Weights of a small transformer language model: rotary positions.
Each number is 128 + 24 x the weight over its row's rms, rounded and kept within 0 to 255. Layers, rows and columns count from 0. Numbers have three digits each. The size before them is the row's rms in percent of the matrix's.

# layer 12 attention output (transposed), 256x256, rms 0.0973, rows 189-231, columns 0-63
114:104135137081176178154090120133173166070156089130102096076126123157139106075107144126105147133145148178131123102151130111111125133166141148162129104135099167125108103128101112120102113130073112
115:077136109123154101114145162148131152048132123100123124142118124144124129131108142180144130137128144166115132133139130124152128058126132126114170139145105097148145123113080126120140112142074099
107:127103124129152111134135127104133115137157125098156123087164134143130138068121124137139142125121113118129106112130122146133124165120133135141101097112132131108124185146162145127095147077138086
095:176146115107136112125136130144142145086090150092131126134116152104124126127113108176155135111128118070104112094075122146120153170123142147157120103116112122145155139135116148121141127097136109
102:144124118120089106140108143105173089114147098139102154116140147085125114149126135137127118091139174119177103101161151127114135146130105053125154157143167132140098122147143102100130123112123103
100:140097122161155180109191159061201147152144107092116122149161141121119116122102105094105159150143128126074140120094129076101151134125166135138118128098115111101134116155107184127180127120108128
093:179137136124137094162123134122121091158121102150187123094154157070119126130121086175099126101158164097126116145132115158071136153110147129147124106138117159160168142133106114103130083123122151
095:125106142147174113135102145188154107166105096133158094182146108124154062138156144127136131133136115123144117153142150121124131182115161120066170143145172099120126118100097116145116098120135110
098:134144065159172115121145158138096139119109136117150134129088126126141168113121159102130133112155103096112115142138134143123121080154109138087100109142115146086149186074067118131137144097097134
094:121139162107119141174144131102181118120121087145107195117130140096120142125098152111116119089114115124131113153068133158126151129156127134167116117144179135110150124185093124120105175149141107
095:096131138110148163131142142155118148129137129102153116125095135112142108107149141146149140093125143140124155128082145130111091145113125130122154151114119100089115108146138146083117126139126106
093:157135158130122065145147133107145120113150143132130135126079150144168133092150119133121104078138125130147147100139101110082118104128116122171137134087116117118146145108099141108120141126108138
098:167139121144124159157137097097113097130111172139158147137135104106138107089111133152131140118144152125094136135126125172124140106119120161104117126108168122116124115157085112126154144135095089
101:089126123128136159127109147133116154141126143134135125134152112128124106156124179124138144132166149102090149137148111175134144139104131163094164152119128104114121127109132164117131092107117150
098:129131084113159074135112141122153097178077114120089120115156142157119148118083113092130129163159152149119142156110124116126146098125137159117074107150124139081146136076103090136136133119145095
095:145100055138100125148143128132150110146166101127155104134113109151163158169132152131142129143123121138132063151125103129125174127108134121132118122146179110132105136118167092098176115166098136
099:087130187139125088125130164147116095131150118184106096173141095126136110089133089091139117128093180094125130057135098097140105133118120109068123183155165135100092149124129095108103184134125093
097:119148130128142151103142155115139136160127142166158051106130104100088102106152107078117110116152160139087169159114118149127118135078121118131129100154146159094136100146130138104170086152101139
092:107122106150079158142139131188151148148159140105126110117109120110155104161155111146117114112112135102110150167102142123134120141149151102142113130135166129139079154158109118116172131103108112
105:073123108146149104107129130105124181131130108129126137162130084104106113122109142139116130150130156114148154210152132169165131132171166138160136073126135111157115129128111148123148158108118108
090:115143169141148108153150090147116109131100119123148126123110175124129135148134122136150098120130133110139122143098154151106127147162104158137156110111109163115168124122121131163088115140152143
083:133091114094148145130102135159116122125147164104159083160172154118196115095155121115155091075110094103133128129144132171169129110081143113106144125113130127106090133134127110127141131121129129
101:157134144126147110168121122112145112130125110099152124126148135109134092112120128129151110067151098057159109150127122116091153142156137119174137122087146131137110178123114150145079097099139118
099:151169166151120119127144118103130128105145122128175162117119155099124142129078110100135107118110163124137170112118177117120129130155142141096083114117128156144108178147101152156152158128085122
099:135138134115119122118116119150100115120142156117107164059092113170139154139160138146163162135132149185145129081111135130126140143128118135131129161106145105117125098137163092107074104097193139
097:120103093128143127141140125098133111106164114149116153137116088131122117124150110116110137112147148156131088136121123123105213117177112133142119121159151097119075141138147114097148100131082121
098:168142094085125128125116112103113116153177115163110117121121127134127138107086148142121110165093135144134114133144124090098084133170131110113109087123167126153139099097141097152132088113154121
108:144170149145095132103135078103128108120146194123107129090113143141173110138143150128107130110117103107093162065119178166150098129128100136099145139073137143142120116091145134141169170174155080
091:139115108117119151131175110130123129123166101148145120154144123126179128173172159157162078132106120106165136107148100102118109114115159120137146146144068134159112125115155140130110123129099138
104:090097137148141145167073132128075103143122141104160113127153119120154116167200118162153076106160100131143102100166103135162128164112121156099150151100134145153128115156137141129158075079133150
095:178112147136113145116128154086130075130091148123130144126155169129141127135129134083108109090140121132121123114137106087101132145123143133128100157130105113117178149092151110140168138089141118
098:159147144122106093112143116112116123163157108168098118093151155125141105094066116144120111112143129140131136113157130093119097169138133079157101081120162105114142102121161126117159142156125158
092:104088123121108124149113134169113124152141079108123110149169135118112141110110110142160111112102134112157082129130074136147093131141182104124121122174157112110114152144121093118137152115129112
096:157153112140116124107181100117101107136133151144170099100086163127143109108121127141105118174174138138128181141125180079104114103160162167097152136109092140108145106125151175105112118124118146
099:141103144134106127136145156156128191126117138125128146144136135095106139089108160144143157095104137124153111119115130197154091120144143127130096103117143139185151093178172141113107157162118111
094:114087147116087127122133158132130115150135117109113139132126135096156147123139144116089118128120147133127098149105129113118144144127132099117108171141124118119107136137120142110149153147114116
097:178124166152151113151137131167139136104118160107135132108120164070146120118116127145106141104144141094082135146139170155125145104114128142100126141118146128109111130109135169118096132144104149
101:146150123132131126056158144143156110136123117126149094119096157149150151132143122102094106125145094155092115155123113097112154150108094145126132158132060102134150155117114171136141087097129116
089:131138138148136193088114128167113134172105148115122113144120102121115094150143151138109153131128127158088155128151142175157154144140147129130116089151138148163149098142111149104145152131159115
103:129150100105099151145096041154101108154138108157166128111139111164157132127091144121140115146101121157145133160135136131159127114153156146079117146155154104108093121104163130151104115165152118
096:148109082128124131157152150113078167127130131131125126147117120144126148080098131109122140104109118069136111106109119104109114156123130157192093111164175128156140115165151126135128160140095128
100:132120151115159106169089150128142119145132115150121158153169148142094154136101135122111155137107121138136091159129097151115140116125154119160067090162130141128164142142127112143101133134063135
096:110147117107138088133126170093104142116139149120132091125124155097125154110165110133122116092098123071073153128108109150143130124096123133155094093103134148122084104142127103101124097134125124
# layer 12 attention value, 256x256, rms 0.0466, rows 190-232, columns 0-63
121:105116134133133133159175116126130109109165123147168095120137142089096157132128142151132115092138092106137187121131116113138160092119133155084112113120098066129063134135108120122147111143109130
115:125179137130141119167159141084128117105104116124125125117121166130109133133140125122175131143110138124116167093137140135087103155100188147106143122139157079077149150146150162100104150109103094
094:103127146141125088091100107148161130155162105130118117121158144104170121138126141141136082169102104121119108123126139137155120180135126105135103113168138148125086178115143106104088105168155183
098:136077106158132129113117132141167111133136169097138153148138105150150108133126089120128154077162106110154135125155174160135106148159104101097122125166109172147125147150128189169108144120133155
096:140087164148117150117085111128115122129143179105136166109123151121144158114174103173092095097153129111128123118128130106129122153129103130125162132075181087124125207142111087122151127126145108
090:114157142092113108135099131147158152109085139164150127099096117110150067113122127095107125169133131117150156141120146160144144137122138135098153131180163136106116129135154173170138136130132149
088:166110108141112178131141108114097121098168138141132101150095113109120138115105119148088105147158175160088139150119106147113145131127149131147147146112132133080092117141179131131133130169149133
094:142147127108160130143119105123142072110142114168089137132144128135140166099140149107124086134100162140150124087112092109143120089121131083107102100114155170125158127157158137107137132135167170
092:106092167158135087114126160145158115143095137148143159110108125146094147100120130149102174129142145137138112109136136125137111163088106164156126139114147124139152150147113080082168153126157101
092:116142160092111106160164122138129146119136151143131093083177122139135132107132097083090192112126152130109114104097080118106084142123104110134136150117127109130086149098113127121117094142154109
091:118124160150139157137151113098102136099078151132075155131156142157131109131111131095103174139131092084139111102144140162122131088151131120107142148127107117177137110125129140140121117154100165
093:081113106133141139149117129145152129157106125101097171102154147129117112113151100103116096150158167130140139145142136141165114144082122124115102119108127106164122153129163147114142132122158125
091:130115168075152102143125141088161146133135127157134108124098170148131093132150112135156116112135097130144114179102127111128139120146122105122086169143118149140129090162147191136114149109134120
093:132086154085139165171121131136115125120082111153176129091094106103100106080131134118130078121180165148080112101172099141103158119140121119109121137157170116171111162110141129135128132153101170
088:124093092126112114117116106144143125103139103163147129128147116126150096102137117169107120117170133106138163137099129112150165151113147158122106133137180138156136130124120115151110141116099126
091:090085132155148175151145149088116183116141123097140117115145125138121091133129139089121145127084152114085137124177146170132178087114128112130124117160068130132123129139115158164117126115108134
089:113107118074086134124088125152171140104130162141163095129120120116139110128087118090155157148149169143112136129105130125145088122084153134112132151136154081128121145139120112106116152101129132
093:102094143137107086127143121121150137144153110135159124131151113148141140160137097103098138100107113121099101103120130150123130162129174104138135152092150108101101154099130132144093183110148130
100:146098148127122099092091159149136136136148118162161137120141105146124106108117101115145120168100132155103138138147131111123142100120133079110108174123167107116148058146159143132118144132138094
089:137119142103135106111112130136158115139113106081128111119116125141114112122152146177161106146178132141147120140131132126117139161053101133121148116161096157117097145078144134148152096136119066
084:146138112182119118096147133091096110123091111119116117099065096122121136102102142140135161136167131101121077110116130102159150149122150177120145110090142123146109104104094138129151162104150144
097:106122158142138149140112138101128163128126147127108147135127139101166157112133111134106108171113131154124163144112128104125129124105149131122152141157166107094166091134162173119085103142143132
089:106112161121141075100111128113130087167149183087132135104146151154155131117145165090147080118128147117098144118170135176122117140106150146102121100124129147111130124129138101075166123101106101
096:095101106099134114129165150094117103114127097114110148117119104143102140123145131115099193140138135110133120133117109136125139158173086137130097143129125137163127165144122098161088112171131114
088:188100115139135101126137170154093129154112087168079125179131129141146128142085102123081125108098139145169130110108114149149129103135139140126139137141142149135103154145146154161151132080081131
097:151169129138130159117145133138127166138111153136129099147089148126123119104163170133145094063122103129105128105135136144087120122161147093131131163100107108122158094098160178117118164151110120
098:106120114147167094081127132097131126158123099123098156125135134161134081115168125134156157166146118127150157114114172107124084126154119123137114133109089117152115175100117151088109161090150096
089:081111124129117106148126166150131161109159150127121131105117123166138104143090129154120126125154132128124078128103116130140125172134146147114152194168166146100154120117091142098093138150143114
096:150160120131125101105156146144150174138160150154114130143110131109141104143096113152140101136150105142153112166116136072127118170130082168154159127145134160148125101167118190130136132119134133
087:149128122155120192092121118179124196143076125161135135114108132154159136129145132111133103131131122110102136152177133120119127121167162101138164106091134142146152156104098170107148153112135169
096:116126161099120156126110123107166137120093136148126172142142145094117115116157131122150119102194149108117160119100124135113148107121106136100135169127163103147163101107118101109148148129127133
096:119111120160117139152135088150127147104118150093097151113100120150117135131136125095134080100129136114109158131136111090125174114121156106102117137095149124102127088119127143174134161128136146
093:093103114082142171142136093139160156120152140128105108158116158162138141135147127159139126150159105137133088078113114161109101106155125146102147135113142105082105151142159157095166136158117079
094:117113100104143156121146114124148089144127167083130098138121094108101116151138135110108118136128156120140118144164149093147169109084148136120136134147085145166155093111107074135115123106167066
091:133123096158158136111095159115109124105117158085147118130138090161101103129111114088130130128152119100121150126160111137144126123148129146126117159130156169160169128093087122154139163132088125
091:097107118068146153134111105091146120128168110148104153098123123111154144145129116117140100165097179157147118092100128151114106117143130094112151123159119130109113163099121103152115076115166096
096:150166129154140110111098179130117167133095133174102099139104151133107091149155096152136143176153113118156144154114131153121126152156100122107097087136146099104139133173119129125090140176154170
097:118108133161146081107145122119154130117135128174149150126157149120153114144089159143183114117141141150097109091100136101076128163128140112146100135116144130153132136129121082108150151174142151
098:141113099139143132153167097103155109129133113124137099119084149153120132140122141134144138073148115122128134158124147122075145104106153168124131097097175094076142121117142144121100155138121140
093:156139113151126108110137086106172130138101131162119123130132103103107158134125109149150137135055091111148096122137098161168100164106148105124154114115116140145107105155141118111129106115109152
092:134156123144141138128109152143094140106086105138122113139104091144112076142160136139166082105101138127162105164165111110153084105087135105133098100165125154129161120137113103127109139144108129
091:102141118117139130100152120130118099149116152150110089158123109102147046116121143104120168158094081143129167099141119119145130100140159111150148133153096163139143170106084114162112097128148110
091:098165144089125104123097137156121112117103119144107116152108104134137153136108135143140168123097119124130128152113134096118094148146110148150132063120111099125129168109150113083152124133091166
# layer 12 attention query, 256x256, rms 0.0671, rows 192-255, columns 0-63
078:144131102108160134121135105115106079137140114143202141071107121105143155151113156150119164137156106097136128111101066147172159200113136098124117102120131121088098104089140095123192102148143125
088:159133155152124103134158164126114123133095137149103149127056147119127158123096117112122114091095137129170174093146166163095124113110147126088105136142186105120144156144117140105173144137161037
069:130165115139165119114146111141117104141136096132147126085119136098123143124115176124117126138150112116131123119123128114162166154105113138141155119122157139136074115141144143133114107114141107
091:149100162140141111124150155145104125126105137140121111109067122089112140103106087126112129113086133117169154082166144130117109130085136140061088102171171130129106132137093132132159131136135083
084:147128145158170171101139148135112135129115107145155155098093127125090098124119127130135135147113109099120153101106156059133172137110116151114096103121134119141102126164144118170106140119128090
088:177120145117145143133135148174117107124106128130141149141080107133096121104130073145105140104147139120152153093126139121100125126103144140062101124179132119135124161112070105147132167115142087
084:107150092155129120128137102139104141166153101110145116130152129103137134115125163121114106116136114121111114148124125162168175124153149120116175130075157093121108113113195149105126118189151163
083:140126159142140155097136167164109102123146130138144110114127145139134146127148185156141151130092092111166104083143148107137165171142073109095111142142165129128096112150110107109142120111141122
087:153123148121146159120119129113152130089114144148107114115096129160134124124115112145131152144146119122166137120087127138098099146116122132129112124121140148143158132146080120166128126059143061
092:151095126115105108122139106135114166151094109116100111133120122123139163102157083106086077109085127131135094149141122132113092091153133129166145132157074102154141153104103098167119124119115127
087:093158132127115095130145150108130140138119102129118106113101103121111121103123170095100089117149149133116115113178138138128085143176151136127156146087108101125119150106153120096097170136149143
108:083132164149106122128103170127118170131145130140110150146136139158158094146128179167154115136096141125117112130108118092146146169154098126155106159138132122111125103159174168140082096138132140
099:115099158108101104118105126138128168113090146138091097122128137154145141124129109127130072162110115145131113129102125148165047116102143160154141155124096108152157094123113127139139112070115090
094:103137121136107124150132155131095178139130122123127149127150096145143123133142129161096091108139137157126105126104122088134122081137142128135145134137124121137123127124157098105077138140105194
098:150135086089139118116160150186129079119118143106139123114155126095133159135142082157102165101136110094113172107131151110117146120099168126108082109117121122103128131137064096120151143124078104
097:119127103107082106154145141136129147122137085116102132115120131135145092116118118134130067135142141155132098130111148123147073076135157110141129141138104142102147169136102103152119138118126154
098:102110126112148167105096150119121119136118143142178156107097119126114128155150180152137197137124102121099153140143146126147167158134097119133087139134130124160116079139151135110179119149143125
106:168181145170160152121108112107138106133113165105121122147129103131123109113116153116126130133120155076121145126072112122103122150116125174183126148115148123107101166135124177160115120082122077
091:085114100095093082164103122131128146134163124148110147124140137116124109118116099106149099133155135183119116117163168118146103111153121093098145130122165145099119133107129109128108125138117162
091:115145134128157142106132093126145129118100114177151155111094120123093100140119190129147169144148101105088148134151130135106156153156123160123142122115173130159090088116145176130153112110145189
095:142140128125141179150117130143117147136105158107137134087117141115106142154145135159105166127135121120145148147119086122101133143156137122125130115122117141148108118136168134141094076144190162
122:146139126173129152097122124095120080136150141129117143159145136138092105128128094113135166106139136088115128131139117130093141156137138127131135101127171126111107139147110159136159147136108112
105:146124174124125140118175103126145117116135115118121088172139118090115158101112096133118122120104147130111136093052142121112137114099122107153098121136120101126157102122143109126139124115114066
105:126100104109099114151119128112133152118155154121116154115113140117136107099139142159135104138194110164154109146127137156137118063091131095130129144125135141084125163150124127128120140135118182
104:150081132101104140139108167091120135091144135115107115146124152131151142132140121107145144141116128158134096112120150127157172161137100109150114139148120120119138101133121134112122150164131096
115:114136109116109137136126114106128147114168143134100142127125174129180106106121123151156081125156177146171118099080138112169137094126134113137146141130129141070120175136088142111112138116102141
107:150127131151141143146140139114111127144099132103109109181128127127128160106084049098123157105083159132114107147107108117100130146161140134146135122114133106129130100103114191172113156126113115
115:139134136121112132172143134162151114100130104127139115148170146108124149102114104133136090089155162132126137101069125112120100124107128134135161150131136163104115153142118114139135133114090114
117:130127112130090138167125125099125089132124124102117113177137169135172122088121096109144096106123154136139090106070145144119158142142165098135131156175181114085101158131116112126112159160107119
124:129145128147116134154104101110130130112141138115103157160148150119152130075137145143160113095147170149125101126100149150117102098134139115161175153139129140060131167133129115128113134123125139
132:117148138097160137126134118152142127136107113141119126079115105108094093147127137135095149143130102103130138170200123127083133121140132125135108108114133114200127130130128131141113093109183166
110:078151130137116140121142124134089155118152112097102142146142155118114136107056098105112123134117123162116178137097129128126124089141176116141157117136112151137141111128148134136106166122096121
083:149159125171159119103139099112143092176110126170166104119120065150101103155109134113151157103111144116094128103139110095060146157156093143074086126132091120130117110151122136136130083100129127
108:151103105113109136147135156105135150119141152126123124144136168152183140126117097142145112127149139152126114103100166164115108126078181120135121127133137137121134194110106104170142194134099086
106:149110150184158099069083132120110137121115096142127148112109123111117140087130136125153152130092141103120103124148171125108133152181093098118151123130102131114065088120171152137128084140145134
112:113182091127117133120110117134134142126105146148146136145093134134138095129131152126147105135152107127101116085137146147179135134097166092096135128078184123112110164113112119105141148141134101
118:105166150097144150126108110138125103129134132108125127151141138112121129148111127113110140096086084121151124126102148116151119119136151113182117110159151100175101174143140110163143169141120134
117:176125154165143158069150125114100121167128125140103136149127097093124173114088089116113144109077142121158112134111107124083117172160119073107083096139113167151132084096160117139135152114133099
110:101126134123131141115105081138107179142168114180154161083101130129152116121142135116137148126108128161109110118132144100125134173144083090131111141139136132130106119151110118148174075138094102
104:134121155121101111122189119161118129128092114108111142125128135129081149131156123116135132136130140106100158100109113114146066112128112174104135130105098114107132150129142150127124088118115147
102:105136124119161075146178098155129129157108104114170113129123137111123133154129136131120118072109111131104197121148139121082170175130116175144119110101133094102116106149151130122119073108069117
106:098147102122088151164115155121108125143153084084135125138173127119091147138044106108115102138123130133191156110171128130132159121149107157120094110142136113177142103116090132157095127129157145
115:101122107152118123141169121145140163127146070134136133127121091115152122141112177154110101116125139111139124141144162107130107095172131120153169142107138114155129154148103091156123134084142159
088:130118082098110104143123130131144122135126131124158107149144132151109115147141107100127116157130131091118128120134118126151116109123063174148139126089124119103158151165142120108156119083151151
100:152077123115094146136128181105115106124177158098134108150156131135142135129103097144111140166147111112171119142140088138116137114133129114138126084194126128173166135083082101158133168133161140
109:171120139105119100103112121148103096147120162101120137116141145112156120128149133172106139140159149125123103129154066134117096106077136114094137123147170146065111154118134129138121135138120159
120:173102143159176090087122112107145146134131148149119159093107108116103111104151125100141099149119131095102102103121162103111150122136133131128122085124149109111086133127134145125131170144078125
099:093119120129131144158130160154103153106162149139119114103116146115118121163165158143111125079074127128131140139132184133127157153098095095147099128159182117094140136165104110115123084147091111
116:133110098106092174131136143124115112158147104109133119153144152163111149139092111108118136143161130129126173146133139190144114110119152177110153120148097127166195110118128126160140161149156131
106:155127127156147154100093048145136155170096135140131182079133127121137113115115129137164126120148129148103109089141140131139107125105110137075162147077101100102137151155169159104129115115142099
119:121123174135154182103122105103175142139078131107128131128140094141127121131123133139124104125140107116135143131121101140133156098172157152100154135127090136131120155133110141167081122123175125
122:155162135147134147156155098125141146121095133131115160122090115113137103145139153148115136098130147112136118154129118118131155124096131116122101123094181151119105161131103139174112154096129136
125:138145122139083141125143167163095152097176091106122120132090131123150139144148142129109122120117119097138096108137155124145126136120056089132118143119143138162117144133121085136166118129156118
098:152130102109136121143137162120135116113159095127152117100115105143157115151154155112169118157162097107113151129113122113110109148120094122153097129138080160132126121137157137111139099105126127
099:151153164134153137154151126151198102125098114135166091111150125123085122172138116074132130161150108122061186102097104135143140103098141181133128110139091120133142142145141129133123156122111105
115:114136154151107177096110137117114123108139099113140111146154095133071112114095097124122130126094140107166142151149108119107148122171083121101155122118155186161152093118134100108143150114187142
118:093145127120136125199152158106129105072127106131129087158135114158147125172120161105131182148123119164108181172134125119128136138163112124172147143118110111131132103153099120112097110105100176
102:160092151140169123074115128143116149123111142163167132082108091142153134141161139157146106108140121136090126107148113109147147163152112119142143153102081133092099098131123157109143095128109111
123:121125143154124142123153088135111128113126135149116122113103170119123102133169145140120086135112110086105112089137121139139143102125138114104138158094121166095137154139152090095178123142136130
116:126117115136136139110142161128122155120114127101142153162153132146135153108096135111110130147104126128150141145160126110188173162144189193150104127121170091122124115139073167158084189145098122
121:113144149140150084119101096135144143132140110153155133082129125122087139117151126157134135105111163137101107113103127136135088157109102103116170125114125116102113096138181118103165073154111108
094:103123116133113114130096210143105127107125186110118108154140149135126158112139116176139118125121117131172159146168108193142146100111161133117151102106107144120165126099070125120100187154159148
130:104139151133114170190114140153127144121153106112138132134153109156129116134088108155118140116155110143169158137164126120105167094128119137118127128137133119172148112113121092138097135131150176
092:203108135136133147131171145135139132105133144096086123129122162126164121112124146150111104133147119127158097136128138132154106157069141097131135145137162125130143147141122096103159158135126122
# layer 12 attention key, 256x256, rms 0.0636, rows 192-255, columns 0-63
086:118121137149126101110140120155133169123137150100081108133168119115138143127133129100080164130105100142180064113110155136176101105119140133107146130103148139134159084126157147106109165120121122
091:134133131069146126100161128149110076104143130123150113141141143093137151122090147133141155104127157084073166117161144135137135155167097081151124160124154153110125131116112104150137107140191135
075:120143070126112116110134125108116136151168191122090127130170133112135114104132095099148186124073080158131092136093145128124175116133137091120122105108139123117143110128125141081159161157147137
096:157125115095155179089145115167117084141151140112143134134128112096124142173147152143139128110180153091106140139166141138113098151147115104142108132143154129134128173105137105157127129135159118
079:141106065136161148126159109156119129134160171102133114140131120064116162126152120093118118143119140158132096137166142117100084151146147103095109127139151144167109184105157126104161157114095121
092:160096157128168114129132134171165144135112111152144122143077128108152115163180141148111127159119104091114128130162130123145086141111108144106127158152141164132139146120130140182134136087181110
083:143158129132089129153112096077101161124142141101117124123170162155106166119084132086116152112141154139130107135123125148135160112161129101121109099107156142110115148131147124091141124140102130
091:156153103104138141123166120157099096134143148102147133138112111088131146137124112127084135127156159099112104119185109112120095107112127134116122123119159159089140169093174100159174131143094121
080:143150149099144107120118139145130103158123125125151093124117104111154125131194094140116139166117099095129112136181123086120113117082133137123121131166094154143157115129126146137115178112179124
096:082136150138101129147101191095150129132135122148161122111127120175112109136121142133180177123165096165135158116102117135125116145138144124103130155078145122146113104138114162153087081138124159
093:095135105087064130170131135107114153105152132111156136142182137151100139109084133112147125145119118139115103158102114127156163123178112090143107101117138105127098134109143135114143073136088159
094:133138086140113096153106103117135141137113156122105140104132116120129115121132100139122082148138120132135131156138141120100161083104160117127155121137086130127106146110104092093128133124071136
112:113126127096103091167113167092145112160119140151133148132158103151139127130110112119141135147132100159119150120111125135139123110164164132124123139132127136089127123145129128116087128120099117
082:144123109121110161152128129121153145108147112147086131145139120146113129098104149144139118142125150150187106150110147138175114129133145089102119115150140109115082157144151152133145097151108154
096:148075188137189122142167122141150096077118081129121105157121144104142099112111130114099137126140142109178130112150128122162098147111141145143139162127137097127159144140095157192123164145149119
095:114107082125085140144124192096124156113163164100105152127179134158124145099118114114152139118134123158135121136097154098130120141173124126127145131129105120165103127116136131103141097125089153
104:162148127108173103149133143139137111173122099149097113143111136129116090159160124133107111159098118111123141128175111100117148149115113118097155133156148152133100096142122142146135177112149114
085:113138161129120153111097105142141181142137163151135112128146125120144136148177133166144129167109106092133111069147122142131126137124112151134136138080129127099142078118125132135102130127138100
067:141119097137108142130118146071154106110155158087132133148121146129137156117089117107145109110136142160143152099100151132139124108153123151135090144141107119131139143113152091137168114136121139
100:155144158120134148103136111157114124154134139137125109094118117107137107131166107130128097121121147111122108108140085091106131112076104159110129145147153161129132124134163098174127166092174108
102:100138144146162145082126086155154114115117130146125164110128091126122115141137156116134162097107127150134114126149089082140115141089078156101135160098130136127114134135154163120154129108171089
097:178112109119164155107146165119119090136150108125122161123121126104168113110126119095105146126165114121121111161135113097151120113139108146126104149111120154107184162132142107156132144161109157
099:111157130162100127124112106112088160124148149114134089140112163148112153120119115114123107148140138091132110145111137125164142124155140098145126101114125131123166159101146117154138143117110122
095:115109104137113147125124159138137110127173154139133103149154150163154123084150110134157138134137147154157097074097122140121075148111102053106163102101119134134127106096167116118118113143104127
114:088127114109126104181111171086173104095131111132124123150135136135111084117150121107138148133140122132143172156138155146145124120171143115140137153128119075148132121173075118139132115147133152
078:130105081106118141111101135076132133124141158106110128152138155205120123123098129130153118122157126155148120118106146132144132112124153092152149103166094094104155118109148112112101097137100150
098:134145117117130131117146122115160115124098096119138169120090153140149150125120105097111167115149117125146119142135156169125096114160116124141130162176105096131136167139115140115126148134119168
098:110134148115122119147125131128133138046126142104155096192128140147132173142147068119112117139139150120142137128113155135092085138164105111148144134130153127131160140109128106156134183145139127
104:122101100126095125143127148096156116045133119114133115167121141199137118139134140115150149125150129139090145132129164135156124142142134144135157133147122135116130131116101120114148141137111127
079:136138151086074120138109138098192119081131136132146094151132143178109151116173125164165116164130144141112142107146160159103117124136151138160146108163147141131138091152099112112097132125147128
074:120116115183125152088156097094119128163149112116125173074158099124109150156095147084149134129103151180155108112097115097084120122124130120145074147125103136136123124146140140087139125161142128
139:099119110106070129154121152131123129060144103108100126159133167160159150090114130121103116127113111130144140140143182165160100086173127128130140145140128106163145144118119120139141137137119155
084:105108102124116094156130160064111155149143183124082133135107114131102167146109127086134101123129163182157125099134145139138129118117143124144127072101138120142118145110133096119118141167095140
080:130114098105121096141129158137163107113120139131156098146136130195135100157144149137129127116155143155118114109151149160122123091140134123157136148149098115142121128121086131154115142115103128
113:111104182122135113132101151123131178175141178150122164130137137124107114091148131138126102181094149149171114107127107153144123124093070082124136101144128148161110150172147115106132116147114091
106:155137113110113109104052130122124121175102073152150112114142153121147141150166114165107139141144115132145077145103177146113094087158134078136120138125151141134094160122076122088110154156118126
098:119143112148131129103169114119131154113142148101101174134165155105157161128122121136098161120113075132140146133101126122112143110168122167169091142128121118170137150119172129168138151150118119
138:117058138128146128134145175099133149129144170132133105171094131142106147095165095119133116153099123148174098092151147153091093136115097093108150089156140109191171153115130112150126120150150117
106:079107163119080157121080094094099168121143104149141142123133105109116159118101127132142127152143127195141101103133150140100098093134106090141109095164141111200096135161143111102128095119085112
100:131127103129114094094108134135090176170170174113116155104099148102142144078096125145108104121111159094155134139097123150139165155137105093092157123082166126113099169138113104125142119121133154
091:100110103149099111125155094095137170158131141096139165112112109111118135148081149101130093101111134164130163135128131149117128163143127153145104064121150111124123121120139103083139124151042077
100:109098126127150155121160128098135116067124077096095107164109124156105111133136129100122148106139132092162152124174150152150117110169127173098131137140154133176179164121086141192148204134169165
122:110147137124087141128124110112119145112135063156133111102124114124129138167123182131155139113140121149134106119137139151134111071135145151159130134116125104148114124140106129134104138109162148
088:138158078131118091084113147069106140160111119123120147119124110131129133128104122115116099125109131121127183131144128108154178141160088121143146109077163129104104098083123103139138142125112124
095:164118159132136141140175185134156121096145153112122094185110132167144105121177105157119154148145110101112121132147093139146098112121122170096172171161128117118163114089139106164123153142164154
107:170145121155148123101149163168131118108111150121109127135113150144128134084141154142089139079107137095141146091131098132154114165114115122091128149137119127097133094117141130111154079154129147
114:163105145146115108101114141145116129162137161143185118115122130113137135085133127139167139172119120078122092109135135140125138135099142094123133111141157132143094118121138152132109104097123135
110:114138138161118164147125098111125129120143133127139119114126103091107078156148174136127123138154103148132137149116156120137146105146118141137125096129140108156119123140109147096143112118099088
094:147130102120131128150148135139137136094135081148119100142112125157127127144139107148094120120142132080149133146164127140165134108130124155105179138120103134136148153124121134186132171106172170
098:102103081116109114116080096114117151153112110124128156101159134106116133097090143135122121107105150186140119139096166151107144107148131102106136089096130146170101173160110074082122124152114105
102:115127092100144127150166134121163138177125167115147143117131121112105118124096115125159151092106137198144125124114097147104123138132164107120120166126100140165105134125107092123095137154133125
127:170157106155120154122152131110148111104138106139148128151126072091130176149084140120134167077140145148100095132094144111099122123131144149138068148113110113149143131136142111113142135105107130
125:116110097147139171116106114137086159122174074116114141111129125114111136094142164159133117126134144121126096136073129095132138135135062126060109143122111132135106170120182095123168109149142141
093:123129077152145135165137117119119141161143140133103148121135138130182116134078134140165144147099120156105142096083085084166148184115118147127081120084089143084117101106178133113119089126091112
092:155157103176132114101122151127093131171118167095111122142182139110121151132094122110114151092130158126115144099116121126132154147093128139112099088089133131098155112134139110102116158126062096
113:115142132156148169114164141140122132104135119112121080156119112128074134109141105110131085117132130123148128119126075141128089104106084147081159127144142131176151107099158090139113182137200138
119:135153150129138142159130163106165118132147088120094133109144092131130092177091124113109128130129110130094147147129110097133143117112182159173158122140101117150143101148108168107102127109125127
095:082108107160127117148106107157135145188146139153135132086120106129098142119116140151150092124103136159102117098115153119108148150123127096145143091127111124118070135149166110053121092121102110
120:115176080162129126065102110091113126161154121166128130088091141130104121123113177124154127097140148158158132136108122110105152131115140113100079124095138147152127135110115119096139151123136107
104:142106135105125117109123133142166098103106110103133121141140121122127120137157112115098185132149136121131154145153141136121152096154179129125137127144135095159094145133084149179125163105124135
105:115133145159082126109109126115105169202132152129122126086112139107087159117140121147131090128139141130146119108121150169109127139109083109120180080111156146130110134146136109090142091115115100
093:132127163093200126127144166155185102111116135152160078128113142146120118128160131136089150106145093111138171133171134118130101106133105144139155178133100138112178136143096120134151130161188116
114:148123111116174162136173144135161083104097085110100096147110118184136135121112159130164142124122129143131144150161119136147119135142135197121148167131105115139157131116112099168129168146170142
102:113119116119146129107104146144099111105141119133108095163123110118160084153138119163103132162138130112122111124082153102158139153133095135091108176116117148079152168116125122121124106157140153